Each number is 128 + 32 x the weight over its row's rms, rounded and kept within 0 to 255. Layers, rows and columns count from 0. Numbers have three digits each. The size before them is the row's rms in percent of the matrix's.

# layer 4 attention output (transposed), 384x384, rms 0.0442, rows 235-255, columns 288-383
103:179145122153091116126169127172155167094141118157139109132148147157108155155111135077134142140158104065123108164123116093128130156166143118092152168122140158096097141101135129097172135140125175151118132172076211077181201102090108066098066197136130119148101105103121149134049108173130139095
100:126089155134100129113130108152128110092113148162152154182178132183116188092095123118100138168150153087121126099199137092128022131115198115173253084160114086133080156143095040093202133107140114155087135133171145160166130084176142125083192116107094112094122104125100146153097142114147139129
099:128126113089095128150090121122130156086112152128120162170133131158147123143125101097093153171081127119137127119146088186129130136026119069151084175109083135137145151132114022099144120167143111160177105125117131122093129069103173159132163126088176176121145122144106111097126130116157115177
096:123102149164185130137082064102117122183131183102143138119166156172160131088130143124158122109188104141107085113106150112165067112129052129082135067093143113150162117123181160198181113094138113140139164117135145157137099124171104189136060116143118115112160158100124115085105149104124189119
103:155144179131141110102154144148155103126105132137156108111139149132176091036100178202099140201081118143123156087100137095091123104098131123101120142078126203101206130113130090143110150157146106053129097198136081190132119123135106146125107135154081147154188103162132147127139103099085146110
095:149143154097124100124148103141112210106139093137173133130104166103096159171160125106145131088158149195115126146134146143089112170132185186110147115107131067078123142135134136138152098135176075165120116083071119123137152155152208101141107159145071081142132052156125070115137079131105170116
102:089154248070144090125131117149095037187089106152111121101153084146117154142114122116119158153156102156146115123125152166157140198237140073121075188092138136127174108094145205145111122118121160102126114085123116152138160154118140109124118119160114124151078090116118105113125117157109161089
095:098103096103185079156129110103155143129147049149070144163152108144096146151145172113120184126106104132118086078193154134190114102129073052128107106072153159139062058101105089104120145125101127068101100115160116106107134131055094148157116119147152136115134126103134178150102047116180080153
103:155157156143125066144104136159193146060111103159118078096145114201113089124146154078132055142133154102134109167153170084108132150150070149161091139060169199090072225134147121100093109137116153144178124123097153109157155135116120113133140133131142087113115131068131131129181115118094144136
101:131167155170119130144123134142121124070110198108111120147080139133124107133138115116100106139104172124192120144143130120110145175112111112197096156078171113156154167103109152152183115100090128132135143156152150119132125095110109133094108098119103143108147139138105163119102113164173141146
102:158186174139118101100155149132105131170128138106105078210163137155102144145156146132096164039156127122132119104115124172115165097135150193130151122117114163109132137126133156109143116124144109056061129108101085147125155146158123043135176149143109148116113163127134093164121100154112123223
096:112184188158144122156199145084151169148175133182072135157146119158121136126055052132161106118188086105171153116085101174067158161117084113106194082030128112161124090126129161135073141164100123155133108095102153099097115112158138123165196133098102123144133123087117140125099183093185142137
099:103188184118146168120139093150125212145144127137112131111152110107136098099149079139140122134105098176103106097133103134142112080139115137048119128112147127184120093120172070115106115123132131127151113118108199029143184110134169114199087115093170128125183185198102082126217071111112180131
106:088106162154178090178106103103126113136175104126136089195077109176123148200145146102144086164077112136166165165107131124142102109119177136102068134135115154095091189114068144152132087111114156106180142163138090102151129147130069178140128161120110155136155148036185160135197160141161101126
096:163173137117141124108132081117114129093068104164137042159083099054171148123126186134101086111126115129162124081133160177121119115123121118142158121129097115154134136074125142138111158125151141135152137113080128091116107125168112190070100132137134110107107117097097129125134114032163141112
103:118071150130116141123109128174137171123136125165078094100066130099131101161084109074097201123122103202094129132146112132051169091170140186133174088099168147135199089134159146082076116213126096178076152082126119074077090129186117139117099136141173123117119151137130109123131149075093102158
098:099101132141193114097117104143154158061113164142137101149113155166071163119170150136137100124122128172132140090158118096105154151115133167110130161160210086090116128088144101181118184112042105060065155133147086163105126134132164134095071122013133147157071110113132136210096055053123108094
100:125161127153110172130145103105112093075098147127111068101128150145094137142070149085113109126127121081194174109090127143132177113132090149210109112126161095150095112180085180146124176142137213172152164104124150168056129089154185084147088083096101149119124144097188110177096125130115132152
097:119089080120233165093121074096136122130131185198146069128180133096155092144139182175189113097179132077107127101120159093119082188118093144116119151159133126091145172108109127140087130151183126135163104170115156152120123108162160175141141162101145117103121174153129096140123156142108130117
094:127183110118099100215107121111148135105157090146176121162158107175114102125122108101174055086104125161102141062148104123130116116162132145121147194177131147119126116132180109187080122111151121143130116168148135123147192090177117151167161112098083140101085101175141117143122029050069128119
094:163145139125195106175166101163106149083109177153177116131120117132126105152095134125116114116075118115153139098069172092149110116128111063117147139147114084118128170119102208115146132076094126097116119165144120163117108119135108085095205170118161154088119190135170150133160162163138058142
# layer 4 attention value, 384x384, rms 0.0782, rows 236-255, columns 288-383
095:109161100105189147132121095168116099120086122183088095033109089124127161136162163150141156139110105108078110120129150131085107103165120110143108110102141114133175154133145086121076112180168120122112139099104160167103147185089085117112044085170142121139110148115160139084127163139126131185
092:143169180134126109039181143124155130070091115151159142116138163152114126115106084147163111123137169066142174153115160126142157198138119047115199129119123139124104172117137159088083137151126104102100097127076158138128165105134126118149120164106139167156111116140096116096071182182194096123
094:089112125119084162108143163181104125089117101127049119074160132092138196084179124157058139093113123056065138115162115132093159151108156138158099151114120158099094052085123176113132126153068147137131088095123086135093195146166136135116105158195180165104192115176137139110133135146102175102
100:151149148112103129150158131153138138146216118170103133096176106089148139109119109070097142192132080098167148081138117152165096148111109072203159147129150082152128129124101110102169148138072147138112077143109119142144102161130138123109097120131136168107150127156144114121087125082128193138
094:111185056096107124137106142109183122114128129141127104118127152111111116146124137161098065157095097153127213160110112086183193076114120150103160118172112106179087123193085149127109162107092124148131149131195159090141137127139167117064100072117158127180070089161112145139118120077091060183
093:145115156147165139124086139144145141144115153113175123077127080118132108135122174155143125128066159154115129129150069146091162153138171133136109180109112133098098189129134099097089105142146102171186150151082145173135065166138146147119114122163151137169180126120100120097132114126074111148
091:121162170100108109094110137142182129227105087126122182135125116163137095120119090142162102047138098153186108085131167118131138116134130128149148138118088116141180095115159086109110145129194088136100143119135128160165159125134141159120126112223068125149094146174125196133187118205122175132
098:141167158169096100208122085159094130097141096105128132125133198098116160114110179139151122113112141130119108086130080119149150104169145157135174172120054108100144139132105155105144112156144140132190116092064078144160192077183156162134147136103118163104062113149101186136110118110075138102
097:136137134144134062060063136124160097142160150130124152136116084156070120093109114125078118077194111152122162161083078136093086055141077176113125095087102076078066133177152158133120139108161120164141068135148113086117113183141177080147177119087102110095145169141121085203145099104120202120
099:149060123161098161125127114122165089125119101098123124100127120107148088180170162132132152233117147089177112114137139106126132131063156120133154110156115164107060127167123145146115107112112089095079153085100101111219194092136099109137030080122129100119107217164089063128206171168095100058
091:126154108162130100053118150078118075038123149139102160152097183069096090160159119141157104077126174161154123098061097099104104109078108153137152179113112082105118053118139098125149078147139134145099160174203153128113172111083045151111094177088124108042063158168160111158155153165141121162
096:105112141093136154138155147107058089099085164143149120122190150135144152133103083122087147101150136159122116166133164127101117122135112158160155153153097147159122140115125135113117229136139173153113124123092144139156131118132121153108165144162094115156111077144101167134192142118100179137
098:078142108087042117071164166139167129113151145136175064119126111133134135090116104108122159154103125121145138200136109130105105084162130153115118117147143114129171139073167104154104084145130122170088113154150148078080138144205123103106167072140121177099084146112149063194097134124076153132
091:146121129084156058126080146163166113147124143121124119146129153151157152121110104146170076095162161151106091108135099088149087098142082070115174119114156107104070137158183121112101151031136070106120115152147113158148112129139092159182213118141112081161123135170161123179132205104124097111
094:116135113113112142112172058127138125075103107122149132151152105080148108142126142146165127122141158118127065139141107136132132131063123146147115075172112130166100092125125111080149141136067104127109137175145055108133108093146149138102113145108105081116177136158132165120116108126199128146
096:044083161140088121114171140148094123137133161175105098140106118115104132160182158120102138132103194155106211169143111118190161148186181150152135064130154101179138080199094122214146152208145150186177074102158118096159142088178087136139134156131114116179148118156121148106174153153083103133
093:140170093158118080117198121111113154131156092127107121152134092176128045156100111160107102155147171083165105116121092123099110187136180163123134125103101090125128061154127148143151166169107109136127110098120199211158094167144074125127075142175125125105102125111107108115180070150123143174
097:136177126164112086119147124113088131108102118113142116177097104067111167148109128119150167125140150113166104077117126075182141069113152085131176087161135125072113104142118161124170176187121188117185059092171157005162136122074138123167144168146129211132113069132063087088141108133054153062
093:062100150086149163125161093165072174140152141072143142152083123095142139083098143125135144124126124100171133127133113136139108102137086148105110131120102121081130121106102075079162115125135111156109141118111080154116133135055118129126145055085114121069132158146098158128185145152115170107
090:059158156094094167105094142131097104099104084190133108119116138133116103147132108133104130146168113192079169130144166126171140156152100173096140134115160139162097128106137229150117210125108166181157099100081203114159191137175124106172068111098169121159120166121108115096161081079040208153
# layer 4 attention query, 384x384, rms 0.0651, rows 256-307, columns 288-383
116:132093079154128096098170126129137143168153102126131101149155077155106165162174151097153112126144134119151178175083101157116060161170097064103210102128121124186149138181228075175144140128148149122154154136091079103152149143101162106190142060183173103080121113149114118129133158125153130137
100:105118079178135110124108134132069128147127127101152093115174134128126090165138132122129150097124142144081157135103112156086101157134093085090109129138117156040140134159177098114178167107112086125184112055118088066147094138135152115151120106080161141058130186120132097196151124132091126122
098:118158136161092142155144094142132063144094108159125118121103069174170172114126121141100111117117161164148185119154134179120188143149172160138127146157166155111153094111117112111192123170163071157143128110108109149097173161149110155060084146145165137160170107173174144141168158068150143159
097:130133047162114169150159143134110127086084116109133092094130137164183117085130103134151157091099119119096147143195076112183092146130170175132102115165134153093190132094058093125108143141169084159066153114138164162166190106140075133102171162119112170060125130082137097111105130134122129104
093:110119083150116113129122164118095097116077189125099076161151125167153138112146171108114168144116146088132115127097108156105097135131096115091140144156105134123121102115140049073066141138147138148098103134157099175175156112133111136202164105208117076083132133145143128182146156184102104053
098:109111137105138170160062167137138114100147164091113079170122171108136138173150090184149120061090165131111127123186149151144168114086125118107136088092150172115092142154038089122186150118135084132156130158153146098081114098089083161113128162111093180182123141154100155187162087048115125182
099:106121108167110086090093147124154124099112118158098173159135085115142136146107115126112104105175087185088160125109094099150093133135068173066176113117137140120118062088107099120018118135093150096166073137145100089146185156112073147172098098109093113095123113160169155096117112120142120169
092:078109125218118193147147154110091151152128118113154161143151128165086093130108043149188085120149158134136169074172132089093123154164151145146138108154103184092155081112143141117127136183125121181092086097096153130095139135124124165101169186106083208144185090174187141067124142092135086145
095:077141112096114091142119051132119113102101087102088102103073158126130072172177135139125124131140159112120119218105175111145178072107145124102067101122139098122074171125104135157128140151153146139124124141116105117120102119130188151118138112138170183144125126050126092140145141074132095036
102:155092101133182105122134139151071098124082100121088160060091070146119176163124123083192130142105126142163129105131138063125080136133118123124186094163148110119179132170227102135179134116159137133135128089164120081139120087097177154178109125105118091126109167111136087169152146094165071168
100:076150109129090078080116137165145179173146062185125122118157133109098116089161098118122118111226154131199142075151110144115125188064136194128155147119065114132132073119146080162115131107147118127145114157094107113184121130125101168164078141114088064173182110162087128144105137152132095102
088:018163199115084115137174091083123087146118134123160106144111149110087125144195142156143085098143119129146173172057184149150149129186078186154085148071158148140097164105112121172150097096138131072085192180119110170101147160143121200122168098131111131143141151102127119125177166090061101165
101:160134184144118080153159190164130091173096155117138122188146140167137080149144063129138120106098207127106114097062131110106141214127050125157133063079143144094135205143157080177161140168109105101115090145113076199135117162077088107126167120146173104133162153167162112113171075090112182071
097:189176099102173082178137124146116080111120128122146096170170114149174114142081073104075127123118086206097145163130172101138168122110182123057186131070188108091151185089109113112190091097095147131135155085143128125118160081093125117104167143142209120078087136118125118083065082054145128116
096:147128132133157171155080176088138158150193110156142095149130107125144136109073081170139153098104139083163107190149167147145102162158123116095172144206145157117172130148093152119080119135128082133065181099094099149160163068089107088089133110152121128182112120116134105111129083179177168165
100:136182135155204110149084098130164124127082069149167115121153094127096129148158090127120148174155143143110130150109100096117162101122107123098134085147122155069157143187163105115114120074092169153081113140192143152114158151121126173129149191136178135136187103151193120114169185130098112156
097:166090199137100158121125102172114126121121124106149134130071129146148122148209124109102137106130107148155129099087167124090093080114126105099124151112150122078107128164170130114105116114120184128112128080062182157154160134217141143091110072098114108138133133111101184076154128169153131125
101:147125150148147167082127167180073148089139107179106092113174154142135095117118145117139156154120136099093116117159116164160093183064090086105139096152139101158152096155153071110152155163110105141106104133130089190105130111129177127149137084152138147158188099136160110142156111095074183100
102:131173084125121087148161116212123126091083112164107132101135133141119069140151079089121123122124116085152118127085143054055110141141117137158106110168121072118132136107144138165058155142164171087134117107142140179133137152101109079119103157105134104153160136171131108087108110135171125087
094:127133170097115108150114155115150151160101107067120130103142072101169118100149129151147137196115058082115179096122096122136111161116085115110132123178152166121150091135094131119135192173112137107073044117077126134205200073091107137157131076137161108075121140140138121110154100144135150239
099:222142149122120143100159164152141130180097065145145086199173129184113112188176163098088087148147180137064087149039121097142152126141134127108197141175092107124146107091195030163174135060074123146134096125110149127110172087100125116192105135110115115130137140135130142165129134118101126107
098:106163108129179134081095145094115122171100095173133126123104077098134076148158127145070138137151116095135093170114168015155092139132132148121053130080160123142134145161081155099137117134143116099127168092180128125133114123108124117121170077123091127108090103173137093106111130185151083129
098:183086128121097116097196071113111106127153063098142107154109135138160153167123074128146181081086162129142187113171131088095146147110140086095100105145114101093173132127127161154104146117133145085130113145120127195222085164103108154120117102103110144170027092138140174100186193081136095099
102:128142145126146105119078181171196122182125112077175134144120074152106107102115159104131104127146104115132107116082142138121135118087176182149153159128079170084113148085106153157113114111181137142174147189133150147129129106107091094106148152157104087092135154101135130080114147170144110107
101:132116079101109080164169088129092106148147095123136140137153110129146137132207169185131144099157122121118175127122150149134094108106125100105181085138105129179174192124132111107168156129095097098082101098088107110103119131144096162147103110114210184127117093126088168129141176101129132134
092:137133115145167154111126060190134175120066149130104156082111113110140157165117169102132111161162113125071146143129094125164134112133138146166100139188143087121109135162047116087186082173146111110132118152203093105132198162108134187081119066210041169123140097107140165071120115156137104097
101:124115125176119156102149143107168089188107109105131050140162159074149098116071161151153206097114111142090155127135077088141146149087110151161097124195123148141074066159111112133090101193193069088149105086125108090143110127102116136113145137104126123147145137180097103136134153052134156100
101:144121156145181116123116101143140095144123110069167144072164110113081180137140089131164168135205170145146107123135127140108109109199123128117132122090124098118155148118145133157086086145088151149157135170193114177130127140142159117133117127113179125162124145146109114139175123138172139112
098:071186105057150138155105131164149125161117149157154134124153122129119112117146187153192154094062112087138198067150162052108130097122120154108137083187186157119147115125156141097168150157165087112129147191199100150146154127121103137100123150147139133178146139123117120128111106073132146105
093:104177097129140148083155121121128121147096089176213167157137105213097077102147136105089085108123138172102101152127119158100092161122128100149174074119125090129114198154146140123101197110172192157105152068127082125160085123148124101185079115108140068180126140183099165156170129210172132131
101:109159099131167206205165142113091137140144144093144131094059103091143145145128125159134121164098114107069115130147101032122164144119085159159168119125158100085113097129070097128192132158128134143085131177148148201117120165120132073116075077096161069145114109159117100131151164135126164151
101:106172120152076096124093135131139083123076113105184096135129180128081146119134135166167198204083135109126105111182137089158075103159107164127194111144119136142181107122176149139094130194133132151089135136105130126120111096140095141105144082159136182133115115143104131124136147157147140199
098:134087135094134178133150118088048167166159068113130154122094131187154154187197060122168167100116118070132110133072177101125076138152173204120115108119143142121184147133097147077155120100152171120153088102136171086057156140212104185173081180125131191172122105083123108137150074160105079170
096:137067098102221142089093114185156131125156088069167119176194116066102113125141092139085171113176135083136114120107145156152097091091088131153177059093125107131137134095114119148076125156163133115100124151128118108109153148196123108120170106109131119161099119138178158126142109132128167167
103:114157096066155164113092083151126101098122095130103148066109140105100106100107088192100159117173176163183146150126105143142148112129128173109103160147124121154166120119101127133138133197140176106116154146095159073193129114108130152132106158155201163172133153162136133151166168103079154182
107:143158165125127136142161114098080089128099071147117130155115118162150142094098096159116182081163112081116142087104166116174147151058138064172123171206092118123153119096139142097118129079134104104104111137136113148102079085158159082105137139124120126159125187013124053086145164137118069116
098:131087117113105139121108154090120118140104171131115176187169046114104150114089111154079153149143095198183158138091154154075151065185140124170146117112141095101092138115077125082132184133138121100124123089149112152109088112155067097106112096126166193157121113112185165113151154134095153166
096:114147082092203134114155071161097092113162127128166149085115110136071135145183100164192082085103158111211155194093143150142091109194068165116096169177115140109170142123128173140168146113142138147117116167146175108134142200117100090143064079112122175157162106113166133127164128154102161110
099:081159072108090151109150093166141111095172131111166084146141183076115185092146106088151143159161133143089110127080117166184120187122135142163116122110190145093089141112082121121102184092116199160096136121155093069133141158115169106092131146137100117165120142160155091153134082127121120066
098:097198105169115136120109126107176086090146129109148095089131144108167150104066106140147120178124141133117104143140178116166068064123046181107119112111155102183163135151115140127078105204077071100130099116125130124184126165172121145126081149139123106140137164123153183106075122107178085136
097:143139078067128135155146097137138154086206086147123114128165095104155140142167132113140090129114141150094128159103122104107107126156151122145118141087180189156136041062114104188157120105140079097143170152148121146100100099144097203168115119183091074132129164136029097133133132157131114132
101:100073121109100104078136140103170125138123153148084141151088176102129180085076117097129132194114139119131161163156196116134159168142129188081115167097168164154110134127111183063106152118127106125126131169077154116115147162128161112076125069171099062118134085110121136108135095162135085141
102:087099130139081145133116078148159165157063192148162178171140080100122142139174156179167070168142110109109135122138121132171121113183112166150168116094113114184125156088125146151155129147081164175117112177139147178097088193095125039098128167151156103067082137115102133114178185154114139150
099:123091089122097073118118077137160172145183144141124150136132141148107132136164237087186120110133068140033107161164162108126171141126156072155195137144121150065117090168077128063177134129073143157068144111097118138142121125141114148136110109161130163070144183169173132148119107094074113080
097:060141125139089135167076122155162130115094161108168101148143161133156162103143158176139126137125164115188100153143156135127106116155195203135120088102108082147136099207151172192116129094123127134133123150138075101113059162135076177152127167154155076117151081091164099133157130165146169183
099:096143106119074124127134206068146156170141130162214167195118124121098088163119156116063129159132133149126156091133190157167084096130159129104151120149146081118151141133170153168186114091169146128114175144110131118142066165147121137146077075114094085170160128125126154175118130096169141139
100:102100169128133132169155134135096150137095119138110086081102105045178100080129134095123145179114110143106086104106165072089166130121128126170157116160137106130072139120169105139129166038183120090044151085128188124183186135130083120125139171085109115113111107096125131109107122125119130162
096:134128087185168148169157155123099148114121133154120119138174132110144102102137123081100126106101110115154150166121163101133126136121127161145143149177131094069121187090164172101125146131164185076146149120134179178137096164129158116124116071143107134221137119116121145171131106058143142133
096:110133108141090096117083136135118176162191169151157112134121109146123163134145093122107133144098122131111137150103098162167075112127042118139125119123132167141126085074137085099124141144147135118124140135116152147141134120084160166083076124099115144122160138174121094117085147136105087155
094:062167102155161169147085184134102135132133131139126136105122118142139127130146111163110115135116125109165160155163132180110071147160047111122141106127081152154151121114186154148149155148160120091159105170186077094148108127095143125153090143133051153094150115158104115133085106130082109144
098:165158132150144094094185099144156128171184106171140106155139135075112179132130202140055144083131106108110151066109123091120122142117106083125134130146135100169111121031192101131089137147165119082128188053144153144121117185071134124097117140098148116107074116155077096145144178136134126128
097:136128133128122124190120078125160124142129079211094114123132131155137156131189143140142059136046200139140134138081140139121092157134101106169144143172094160110110164110111136144123114142144110071138112114137109121146107138147142116183140158161167181156102107119100157057108135099133122172
# layer 4 attention key, 384x384, rms 0.0661, rows 256-307, columns 288-383
089:132152081130114083153172169098185147155136170165115156120143193112114144181134188116151150155126134153113123164117123190132145112178131162126143197099127123117098139140170162117188134186107140081121114124126159128142133178103129184127065113163139134204151183135123106103160118140165142151
086:124126189159124122154134126128178169101132128112147183148118128158185132128135082154188161182158107108150162112106131193134083176136154127170141157154154138186112192087148130172101155120149147143116112046105136089121193114104093075127118127114107141116174103151109100059177118119148110158
095:156167088136103102092137148148109102148107136156167132140152109098094125139103141140097120131143162100082085117099142062145119160078050148118137118126113113155163161143083196140092164028116085164084086092167147166148109144087120108139152182120143159122032115070140104208080129098099120177
081:111113069119163099095137117146131138132091154104096069168126184120201165147094082153153116091114115093144132198143092129069066145136074135148077116117117123122096129146127139124129146112084099125149118126164118123066081114157115122124118169145076124140154200129101161084159099121096152094
087:130123091146124150123192078109126178177118129121088144145235112147141147113126177147149136162136110113149099116136155159166145130109090148120157157144090071160126151121136145172165091142150121088120116128091144129237109163082119148102086164141125120115042102145175104100127079097148130140
092:164107176145099131082082102144120130148153087126130171144147160114119128156038081125123112102171083136148086113102131147161125183101126132113077171103127097075126068157147126105099119131150124094132107111122128155147185134118175150137156191139123096153149079178189181147102116083084113144
105:132152087086172198138123136148078101096125107074131086069101100096122109092138107104188128162120210172130078143156124150175153142228109170086121125121134118104128112136129132098166088164112108152099143117139124119172059128191148143058140161109142123193114133157121119092134159173086109119
084:147157109054095153153088085097164135138148120179100095130109057122186156100130230117143156139144092106093123201172103165151119151098136045176215136081142180198129140085109142114133156082191120155116121115118103200111103140104131105152124136117124121088162143089106150210080093145133119155
093:138044117162134146109111139109123124128163165104127108162116134171126098131132134171143117128088082117151115085131092140162122206120097144158115148160139171143178126134169138149120069093160170081141123118128151129178131148096129115149127113163116165144165145120071170121135150142105143124
103:075189137116187112159091199121157167182141168164139119188149106156096147079176151118102146144173179164132130148114150183142152169124087093160109136125134133139162123152103129170138146164108104120156096138098096110087077124153121020123109106112122094100114136180117080096091182088127133096
094:141134110111126140174171103163094143127126163097064144148102071109160136175159070158152090170091127137143071132146140085126097105114100143114125116127117111155078164128092102076133105177098196098057166156127116118145173137140202067095153115170177156111053137107127125130139064108134115138
094:150081145130131129176095130097148130110126155164207150129134122132136145064151078073132113121110115158089032118217125095130136121139191139160151124115157099094174110078179157128150145164136137120143141151134059135088151095110168133099116159076119137059147113113135119153118179155112118095
095:174121132161144172103154085160133133098134138094053125140131145131081144094106111165166136147153068086155161128150093111096163155101148070115108173171104162103093128077125178130120135087168146160202163111161158077102175088177140118124124141114134127101165126154119133169183181114128103075
100:122077150123109161075119145116079171094180193158183142082133099172169134095174113104152122044105164125126130146103136198145103146178115157171107110143112054128102098142123120170151074144125091090110067122150105133128104106113123117126146133147165209130081146115128093128134162136128136100
096:098123080127086156109096019152187065190073148103109094170118157149095196132118141077168127118088085150035155111102101099139097115084173128190140103095145128153159124087083113081189121116140102150125128125158130145086160112167085101145108117100107141119192147163163130066091185061169102125
094:102046205082121190114184140124068094128122151094140209104158088129136135114114166113130118127153133116139106147089158068161095160109143135117161152128129160098119145064130124109157162061169058175119089101212126068095118142132104162093109133140123117135099125153073141148135150084113057150
093:155075053101113151132114118124158085128169084107117082130143126068181165158151147102112118099137158110104088128184089131144142194106137213107102099097101119189152130050115108237070120073166099129160139150162093104129079112164161067143126153138102143135152138096084067125077157145119127092
102:109111138088096135109118106086129098106115139071109131131054128113140117117100170119158145066155113144110152123137129139113098103081124136155096152124134108099144053111114134098110086127094141128146135147112122135108212136080158114151138108133033084124169121128138117157202158089179122129
091:092124172140215165178105126069127093147150110134090089150114057149140145117123142145127103098124119122151147186188172144162187114065122141135148102140196134150128178091104142088119099140162136150147134183056127136116124053163128194085152065136159146112145082101124175100138118159144156177
095:108096132122101172142136097156157144078115127183107158086121125146079088170176156094246172111128172134069142052113130114111130136130140139089101084132139187117144130095130130152120141156108063087124146106067108118087121065163124144151129176144095136134107162154096122200073154163115133116
100:059174121177134128135091137148104110094178205141078132144065146136163133101113147098158143115146110084197150101113142136140046156132142111148145157119149170122082094103103115124131151122149155140164187123139148170157111136169115097088131109106141123072115086145157141116165096103089130160
098:155120164117156102124151081222088136091135141134146095103098118062066125138027048138137119138117129096075176125144153177133151126129137171119131036142142144090139205158141141170154120126154124118161109169100121129134110098082098163113121141100142135108157162169178166110167036172137163154
104:124150112122145132189126101153139107132058117137112118142114176143168140169084143150139089147200126156098084099124177229161189137117140183112075163081096193099111097160181073134148122095078151122119162115101166140092155167128124045152133059051085131119102102085110096109205146091142157204
103:196099087091147130128106138130134086102134092139164184091159127112107139135127101144133151105105100174075129132106181155103142082176164127152091213127172149103083118120143082089111125095122099110136191098084165147120105162134100130139155082148212172124166116138151102129133115136112134095
099:061090128170179130066130163112130113123103155101118139158102144175108178187102120108090114194134186101118122070171136144051133160193085085144089143093182141130158044166092126118119163053150166168149182146135110188122135120180128157136142109133054101148189126162121123149186086151103108138
094:142108150168088118083141194054121168134124161080089147139171146136104109076103109137122187115068130044155116136115175130131094125115107144113166146161145132120057142127132144128112161102153113126082149123094084173041087065081125160118088166095174084116119107092134094153138069179027203218
098:162090131135131108049138100164164099113072105145152141079185116164129151196147112091168128149147166136135122128111120138073125101133192120132146150108172137115179130130118088144109055090078144124120167122133077121116112164190126137153129105079156118050083118165164170105135094125118133163
097:202129154128119117173149083174161090108114118170101129111191052148180086157171086149138162086126094129132154144122136102134101174129174166126092076088112088100129150103100127100103176102167178120132139066157168162159136104162105123132181114080165157065139105115130163137138142143139107153
094:089167148113084085153172158154124139111140119105127123167135096163099126126129148101155093173133130179134131187130124161173172133120120131084090102100155091171137071101147099127155198122062132137124086095121111138106150121079191127168153059156155110098072170180114155159149133157102163130
096:121162144095150098135090122108114121128126088039099094149122160091119105148124087174159141161116130161150191117149165119080115175178097155173177056129080131099090103131152092120135122135107076104109069167122177129124125154171148133154102184087130170114135097137138125173110140120133105078
100:138148088129101134116121133162106091124156078149102079095150189152132121127155132043146141097125149130172131111166137118174207172071159116099160145132101129139079176145109124073160158121173187129133128111118123090104114074134159126174107206130146171138111183183176134124131129173105089084
097:100147110125119140150096047054110086106138132122101126139126118075199158145122136115063066102132094175100150149048193129095181161040138152141116110094072140174146154142138130097099130112162132098148125121111174170131120169095084130125148134138129071117134110151142144116134119185113092110
097:104134143179169130196134148181102111058161185120138139122073161149102154107077136150142112146164117076145140105136174099122115121097171106101107194102119092156163129121131094096097127177094067148140143107129110052186132149109143187061116154184157112075132125095129147214106100163047119101
096:160119155016097038113146101172127119168115088128118115121105108153157107149154135117153134120141150110087160118084095163176151178155151090145099090083102132128068117112070149053170136105150135174104114059128153134121146076159149099100143089103099125122147174127155106126111139116136082153
100:150129143130152140168118106153167150152076192144208129088162121133119132131146128115080081135092192206128114166126087097164101147141104065153138111122116056129142120112112150177155142130127169157105157153148156105133095155106143117145128091139116156111122162128095105131140098122115121149
097:117076154170064102177131178105154096161103153154125112157119100103112213120119129077110111159168156173164124143113084083098072104119084136141155126071159148155158141154173139139085127107143156135151152124199108145182153160147152186163144111138144174124088113145130150166175113133164134172
098:146117171081122133106174150129149120066150116154123096115113142160187109161115158170164153191166124063135110164107090095100136115141113086148078189129115101227159085103120191073186123083171125165147127101107127139128109098131159153177171145102140115047138112122138104116094131118135154087
094:162139150113116064064126134065148156124058157108123157141130121102140131058078191118162196112089134115116097100172164080125139129104141090129120136137103125113135172119062094134129143161123142112176153121085123163171117080094081156140153160087152147097091189116088147174136162109164095178
103:121145179126131139112136083135103127203105142111075155067099111138142146148121147215138132081142135181089068079205119085170073111155121131059157083148103091091124117142126110061082113137160138084108123112100167132125091092160149118153064054138146173115155095181154091166159104148076138206
096:110084189132178147129152154168098155135141151184123071108179101128110075110150135104170108115127186164106143149104104146078157125111183196077105152157118119199159144085110118118144089139152111164082114148099158166128134124163143120128156168113125181121137138136135110133128142155150104132
096:047144123154145025136085144100124134194091116152098138119210104158141146120137069093149109077162138146125086152129173089114143079143127116143133131111089012148065109124110178089067138138076173138117093104161134111048125133145121120166148127095119121151090107153181126121052152134133134077
102:133209122113155129117147039166062158126109112171111110167110109163150103146138139122150133124201114164147088101132168079230099057102071099124124164100121120173204190166125085138165159121148140182182120111158187143102165090177154187157162174163143131144150219166112133105118096128099177144
098:088106118160132119131154142158138128110219146111127086097193182119136144092208169096146171118098106116182115160122148130136151162101131179110144110141121134072130099162165110113204105126159155143112130140078070085088118125164154223098123095154156157130145046141117156109130133148108102083
096:092152129118112099142138142114164065082124201157091125188098120131127151103119151148093170097119155106110146189089076149157065124071148142097079145070120165154105135118173158170038103089129148138198139075179123134084069104125162133126098133080194068151100141188099119065103137103117168121
093:156129135111148093136113132092050146158166154123147157118179121156072104122125078105136069161108151137123127119148055083129095148166117114122163126108087113087050164106133096118158102163128119091119140127118162149155086141148083033143153119140172104179145153087121128083123137105079140054
100:094076151145143124106127109103104078056106213074115137122143137148152162122186079106131098116120156194143216089172111110128155068109101146151142141105123129130066124145171114095086101137148101181158110086054135146106156108034152109075127158103053125095152177112117131122123123157062097110
094:109109137066078199073145071095089082163085172159139148060128203151104117138136124124091119117141160128134190137152064185111077141104134176137093113061114128103131147122119114129108144077137138075090139147099126110085100136068114158107119115142151127156100129144124145142138120132118117096
101:155177219127113106064172123165152113138137103159109140127055118225144070141102117147138126115138095177119160067152133202169123118090121123153106143126147088169130075158110159154142106097160049161146124149165063105121102134091117116132154082027124090138120130077101135097115098095142101130
104:157110140137139111158169148110136146110105065111102107133164051113156129132135120098076138088189091100123106153122097164107103173095101112111131137169070123124128112130156082150147076129134100113104100111184152109156166102164105130133102136123175106160102139174136078148072099149109109124
099:144167169144117125145098126126123134137091161120112099095145147090152122127138182136218105118094113117145112180125132127122100154140166165139126174118147118087153106178098180109158096163173115194178145125077109137165195060095109161103124143155125120131040117111079120115135151120113145077
097:113173080113072085095124154142161087088074141173090179084209134145142182049128148110138106131085175115135143126110105163130150111205141195188135101143143137112167162053089110149098150070128197126171083118155174127137176064145126139132118120101146088143096165162121144131139191123169087168
094:063125123204177133142128151161114130133102182141122159077101143115082122102072135153126172116161161107122114125084151143123094129163155167169106109112116182149129141129106084093137115151112151119201117134134136122137159186138149139125103060166062124102088112135102152152121078129175094068